Part of a small language model's weights: rotary positions, 159M tokens.
Each number is 128 + 32 x the weight over the matrix's rms, rounded and kept within 0 to 255. Layers, rows and columns count from 0.

# layer 2 attention query, 96x96, rms 0.135, rows 0-32, columns 0-95
[[155 106 130 110 140 118 151 130 142  86 124 161 122 147 163 126 144 124 158 165 117 123 199 159 156 141  57 105 124 136 161 135 133 124 126 113  77  52 101 117 122 123 116 103 101 116 110 115 176 102 168 166 151 105 130 110 167 150 125 110 105 167 169 116  79 180 151 165 113 148  96 127 125 157 130 126 115 148 125 145 126 145 139  98 138 132 128 128 181 107 129 134 100 152 137  57]
 [139 156 108  91 143 151 140 159  89 148 127 123 139 120 156  99 162 182 133 135 123 115 121 158 144  82 159 109  83 154 113 116 121 133 158 164  80 154 124 120 109 156 125 148 136 146 163 111  85 119 150 119 117  86 121 125 150  92  84 148 150  89 109 119 150 104 174 128 116 148 165 112 113 133 138  91 157 145 148 108 149  96 112 151 170 134 132 116 105  65 123  89 165 141 164 177]
 [137 151 117 144 143 110 130 103  97 124 146 113 110 142 150 139 162 135  90 171 144 143 144 187 133  86 143 125 118 105 141 156 146 147 124 116 103 132  80 134  97 106 137 113  85 123 145 151 133 104 184 190 115 128  93 150 110 124 116 133 158 131 124 142  81 127 126 139  99  97 148 121 114 118 138 150 152 174 123 114 172 104 125 149 121 172 118  88 182  97 131 136 157 145 127  79]
 [129 118 125 137 178  73 118 109 110 115 143 201 107 129 119 113 158 110 132 107 118  97 159 100 117 122 114 141 104 114 140 143 150 124 160 154 132 107  90 120 120 118 121 102 116 109 123 143 127 154  89 138 126 162 146 102 141 148 164 153 122 174 113 101 140 123 122 115  99 144  88 221 155 141 121 124 101 126 162 104 108 155 123 109 102 106 104 163 191 158 103 107  86 129 103 117]
 [135 113 164 170 159 110 108 178 131 125 146 176 153 126 119 135 175 126 174  83 115 107 144 118 106 114 144  95 110 119 136  67 124 106 128 132 126 149 142 158 161 133 167 112 134 152 101 129  54 165 119 144 194 144 164 116 150 159  96 180 104 171 135 172 157 156 142 101 110 125  94 157 170 131 146 131  81 103 206  99  64 125 110 129 165  96 139 163 123  80  94 135 114 119 130 142]
 [124 152  96 151 132 193 163 107 165  97 155 145  72 137 182 134 155 116 120 155 101  89  86 122 142  83 122 159 167 113 190  61 121  67  97 128 150 187 178  79  98  95 130 105 189  79 119 190 181 131 135 117 121  80 173 132 178 104 149 113 188 105 100  94 129 183 156 131  82  58 122 112 122 137 114  49 101 115 154 125  71  83 151 132  64 157 137 161 177 118 110 126  98 115 123  44]
 [167 144  81 169 100 153 176 172 115 157 207  92  87 118 186 177 154 102  91 171 178 132  36 177 200 129 141 113 164 124 104 117 122  81 126 150 166 158 117 117 162  77 162 106 140 134 108 169 161 167 207  70  87  71 192 162 124 114 160 112 135  94 149  72 128 150 166 120 144  71 193 115 123 110 130 139 193  83 162 108 110  68 143 189 112 120 162  79 116 121 168 132 192 132  91 102]
 [ 84 148 122 160 141 156 142 194  91 111  78 177 169 144 132 170 150 133 189 165 130  17  88  95 118 128 161 181 135 129 189  72  72 125 132  83  82 187 143 109  88 154 176 129 122  91 224 155 139  93 162 113 190  72 202 119 146 170 111 169 150 138 198  85 190 167 110 144  79 105 129 141 103 125 108 105  90 132 113 107  82 144 180  92 119  98 125 199 148 103 115 147  55 133 137 159]
 [146 156 155  75 128 105 127 127  96  63 156  97 119 129 116 153  97 192 169 134  89 138 120 133 170 108 148 119  80  88 152 190 159 131 125 146 152 105 117 188 144 118 122  78  98 160 192 164  69 108 165 188 167 129 115 120 140 111  92 138 150 123 200 119 106 134 169 150 136 167 125 103  94 139 131 163 202 186 117 102 187 160 156 166 169 134 177 151 119 210 136 197 111 135  98 204]
 [117 121 139 187 150 139 141 151 185 104 132 179 132 156 115 144 135 122 113 151 153  62 123 134 127  81  75 177 112  70 175  64 135 157 107  92 121 212 168  35  86 188 119 109 179 161 113 174 188 137 152 162 185  53 180 111 121 140 113 129 137 110 156 122 127 193 111 165 139 125 107 123 122 143 116  67 137 105 122  96 137  67 174 134  98 201 186 136 153 122  73 134  65 139 172 100]
 [106 182 121 153 125 143 143 137 142 130  78 189 123  86 142 129 151 126 115 129 147  68  99 125 126  94 100  67 152 120 147 122  89  80 124  98 146 124 118 141 140 194 136 149 151  49  69 173 131 133 126 117 114  98 180 145 113 146 104  75 170 116 107 143 144 116  35 204  96 165 182 150 135 152 123  50 155 120 122 166 174 114 155 120 155  87 140 126 124 137  97  91 167 107 102 102]
 [159  95  91  76 191 139 129 127 255 145 118 113  91 168 112 147 104 150  99 145  72 161 124  79 109 113  97 106 124 128 116  89 154 224 126 139 163 177 134 174 139 100 100 127 120  65 161  87 105 115 130  85  89  97 193 166  99  95 146 120 164  97 158 175  69 131 139 155 120 110 121 198 135  83 151 109 106 121 176 165 144 125 126 121  40 112 163 117 139 159 175 159  64 123 137  75]
 [ 68  52 141 118 157 121 121  53 202 106  37 150  72 183 144 135 117  60 128 159  99 152 204  82  98 162 112 157  88  85  98 162 135 127 163 143 113 172  94 153 134 149 106  78 129 100  31  84 181  63 151 120 120 126 173 159 103 128 139 107  83  65  86 141  95 136  92  96  73  87 115 164 182 159  87 151 145 168  91 125 184 153 198 109 132 110  93 140 125 165 118 103 107 182 106 155]
 [100 104 107 164  77 161  91 168 161 184 174 136 165 123 182  58 133 157 120 140 159 107 112 171 107 128  98  63  26  82 165 128  62 109 187  94 128 100 148 127 115  83 140  89 171  85 167 106 162 164 138 101 147 152 150 154 117  79 182 108 137 187 109 139 184 144 147  81  70 118 111  97 116 137 138 175 182 136 120  89  83 111 148 111 155  69  32 117 195 137  72 150 176 177 106 178]
 [ 84 180  91 167 158 151 138  91 125  92 150 164  98 188 185 131 114 121 114 119 156 144 141  97  87 143 136 139 141 119 131 142 102 137 191 150 109 229 152  90 160 176 134 116 131 180 131 180 103 108 159  45 175 130 137 201  41 123 196 117 147 113  35  91  49 160  71 195  97  59 130 178  95 100 138 145 168 140 113 191  80 161 188 177  16 104 109 131 144 112 104 156 110 106 192  88]
 [137 146  84 128  49 131  77 128  21 133 122  60 145 109 124  63 182 164 115 110  61 130  82  92 163 142  88 100 132 100 168  69 130 144  89  91 128 151 110 162 143 137 127 129 193 106 148  84 133 124 133 157 133 125  64 198 153 165  88 160 139 151 173 101 122 160 193 101 134 152  93 158  85 132 162 163  97  53 108 105 120 126  58 151 248 143 182 165 109  83 131 112  63 166 105 144]
 [100 168 129 132  86 129 169 128  71 138 120 155  60 130  85 118 116 116 119  88 147 107  96  66 148 158 164 120 166 145 100 180 146 156  77 109 138 139 132 165 213 139 131 117 147 197  69 127 113 168  98  65  74 178  72 189 160  97 204 106 202 121 116 130 193  77 123  39 145 134 185 118 128  73 158 146 140  82 136 136  87 139  93 152 109 133 125  93  86 175 206  94 177  89 106 179]
 [ 84  89 119 157  99 138 139  99 168 114 118 107 176  87 166 110 104 143 116 121 135 178 167 135 152 190 146 156 173 105 148 202  88  88 146 107 135  80  86 105 135 108 110 128 116 102 111 150 178  90 131 119 109 153 151 112 134 155 132 159 102 147 135 122  95 132  76 171 111 156 151 112 139 108  94 151 188 158  82 166 125 142  71 110  57 156 100 102 179  89 101 136 104 129  86 140]
 [109 140 100  65 126 131 128 147 123 151 110 123 128 123 170  92 134 183 136  89 155 170 146 141 175 152 142  97 128 153 118 158 131 163 144 150  89 125 114 141 203 126 127 136 111 171  95 126 119 114 131 100  96 168 115 177 171 121 150 140  94 113 119 171 125 121 120 102 157 143 164  99 114 109 130 124 170 102 124  93  83 155  68 157 135 164 101  78  58 112 124  52 158 134 151 125]
 [120 196 138  49 101 118 107 152  82 139 105 109 110 134  97 115 105  94 109 125 138 106 128 107 168 147 106  72 129 172 119 115 179 166 139 137  90 124 107 189 142  91 107 130 129 156 143 109  92  97  71 129 115 138 164 140 110  86 110 137  95 113 119 129 146 164 147  87 153 163 157 179 123 106 164 123 134 120 138 116 136  96 109 139 182 119 141 138  52 135 141  82 162  94 139 133]
 [139 130 129 146  90 148 133  97 162 145  74  82 121  80 138 110 145 145  87 137  88 115 145 133 153 139 153 107 141 139 163  85 107  99 151  88 141 134 146  62 137 148 144 182 129 108 134 175 160 101 131  86 109 106 150 128 154 148 128  76  96  95 115 137 103 164 147 192 127  66 104 103 117 150 149  72 129 106  93 150 115 134  98 125 140 112 124  95 170 119  94 151  99  85 121 139]
 [131 105  97  98  96 125  99 130  87  99 158 124 125 113 150 171 147 148  92 121  80 166 134 131 141 136 121 113 119 118 146 127 149 126 142 143  79 134 123 120 123  70 118 100 130 147 199 127 106 109 116  98 124 104 143 133 151 123 116 167 115 119 124 115 163 140 125 101 119 149 170 150 135 127 157 151 162  93 146 151 149 111  99 116 139 108 118 142 126 129 106 135 102 199 107 120]
 [117 119  90 205 107 129 136  99 101  89 131 161 137 140 111 126 133 156 172 143 132 150 130 141 144  84 177 143  91  76 187 140  66 131  57 131 127 114 121  83 104  95 112 125 123  83 103 137 191 138 188 153 126 149 174 141 149 125 118 158 135 145 183 109 120 178 120 138  81 134  69 136 133 147 123  47  87 142 147 143  62 119 141  92 140 152 114 149 157 120 102 141  78 139 142 170]
 [152  97 181 123 147  38 129  93 115 152 120 137 117 142 100  88 133 129  99 113 138 139 197 118 115 101 122 109  77 152 130 160 148 135 151 152  86  87  82 202 148 142 176 148  60 153 110  67 129 122 149 118 138 145  80 150 105 178 130 119  94 147 113 133 136 118 100  77 176 198 136 113 130  92 170 217 117 137 117 146 145 177 108  93 123  82 117 128 112 172 123 117 139 106 142 148]
 [105 131 156 165 127 149 197 175 121 129  96 149 158 190 114 210 128 136 139 172 103 163  71  80 154 145 137 138 170 140 105 138 143 126 153 125 108 179 184 145 118 130 168 139 109 154 109 134 189 116  96  94 121 188 147 150 156 131 188 241 144 137 165 178 140  99  76 158 170  83  97 166  47  64 124 103  94 132 141 123 125 173 129 150  28 130  84 149 124 159 145 116 145 112  85 146]
 [ 92 155 152 153 148  97 165 159 106 127 140 197  84 121  95 159 100 101 158 132 168 127 157  95 100 123 101 108  97  99 100 131 163 150  93  78 135 133 167 170 136 106 128 168 134 173 121  93  73 134 116 160 140 209 171 140  92  98 110 138 115 172 138 162 151 100  97  71 129  93 129 157 120 112 144 133 109 145 129 151  69 127 202 148 185 103 210  89  78 140  60 118 140  56 171 209]
 [ 96 144 139 171 168 112  91 132 158  42 103 108  90 139 113 145  93  97 149 153 141 161 167 156  68 169  85 143 183 140  80 196 115 118 153 159 144 196 130 138 177 148 170 151 101 171 161 191 159 186 116 123 125 169 131  67 136  98 141 122  99 154  85 107  89  68 139 136  87  75 121 141 176 137  77 114 148  78  99 169 136 111  60  98  74 100  67 161 146 101 167 190  77 158  58  51]
 [160 128 134  94 166 109  47  72 108  75 208 179 179 126  70 116  84 148 143  92 100 149  54  89 122 126 140 117 106 142 107 130 159 124  90  80  83 153 175  83 175 147 118 111 103 121  27 121 107  84 138 125 101 157 112 102 135 191 115  85 105 144 150 145 132 147 147 143 117 120 178 112 151  86 126 121 156  93 196 104  87  71 132  90 183 126 139 181  75 110 104 114 102 149 151 150]
 [ 57 104 113 149 102 142 141 187  81 123 127 114 176  98 159 114 130 114 120 185 157 126 156  69 173 169 104 158 131 134 138  69 133  69 152 150  92 106 156  78 164 137  88 132 128  83 180 192 122 120 143 121 172 102 234 169 182 173 152 185 119 178 163 140 140 129  92 138 159 128 110 103 122  79 126  97 102  74 182 144 123  95 143 117 147 125 132 141 122 159  79 152  99 127 185 161]
 [133 141  62 143  36 149 128 144 116  65 144 135 132 104 122 111 160  84 162 109  84 140  82 132  98 200 199 150 132 201 120 108 150  92  85 206 127 182 144  59 163 119 153  72 151 135  85 157 113 126  99 121 178 138 108 112 149 127 116 157 174 128 128  94 145  97 112 117 113 116 154 128  99 113  73 146 146 122 146 128 163 119 184 144  88  68 165 109 187  81 143 123 174 147  35 147]
 [126 146 157  44 175  72 116 111 178 191 150 192  34 143 132 135 127 134 177 137  68 195 196 116 128 119 123 135 106 175 140 166 142 138 166 182 106 167 119 121 188 118 196 123 124 138 128 104 160 114 152 173 158 100 120  84  86 186 150 132 104 148  62 101 125 144 184 194 152 163 135 168  96 143 120 152 106 141  85 211 112 159 171  95 100  94 106 110 125 145 106 167 125 189 159 137]
 [185 146 184 168  83 152 103 186 116 154 125 253 136 105 132 134 101 148 180 145 115 121 122 116 141 158 173  92 151 130 208 128 148  96  95 127 153 101 155 124 141 103 124  92  65 151 107 103 193 161 130 175 176  56 132 161 180 156   0  67  71 153 147 104 194 101 127  43 130 141  93 198 141 109 145  50  65 108 124  94 126 110 176 180 215  85 170 154 133 122 153 144 126  54 199  96]
 [117 115 115  70 158 105 198  94 139  67 102  64 127 134 133 137 119  86  78 133 116 106 108 168 135  97  92  61 111 121 129 128 122  98  88  90  84 131  94 128 134  98 156 184 132 101  82 127 122 156 116  38 111 135 100 104 144 111 147 127 120 135 168 129 121 187 161  95 132  43 162 139  76  83 103 148 119 115 119 158 134 176 135 124 187 104 128  94  65 130 147  72 189 120  45 149]]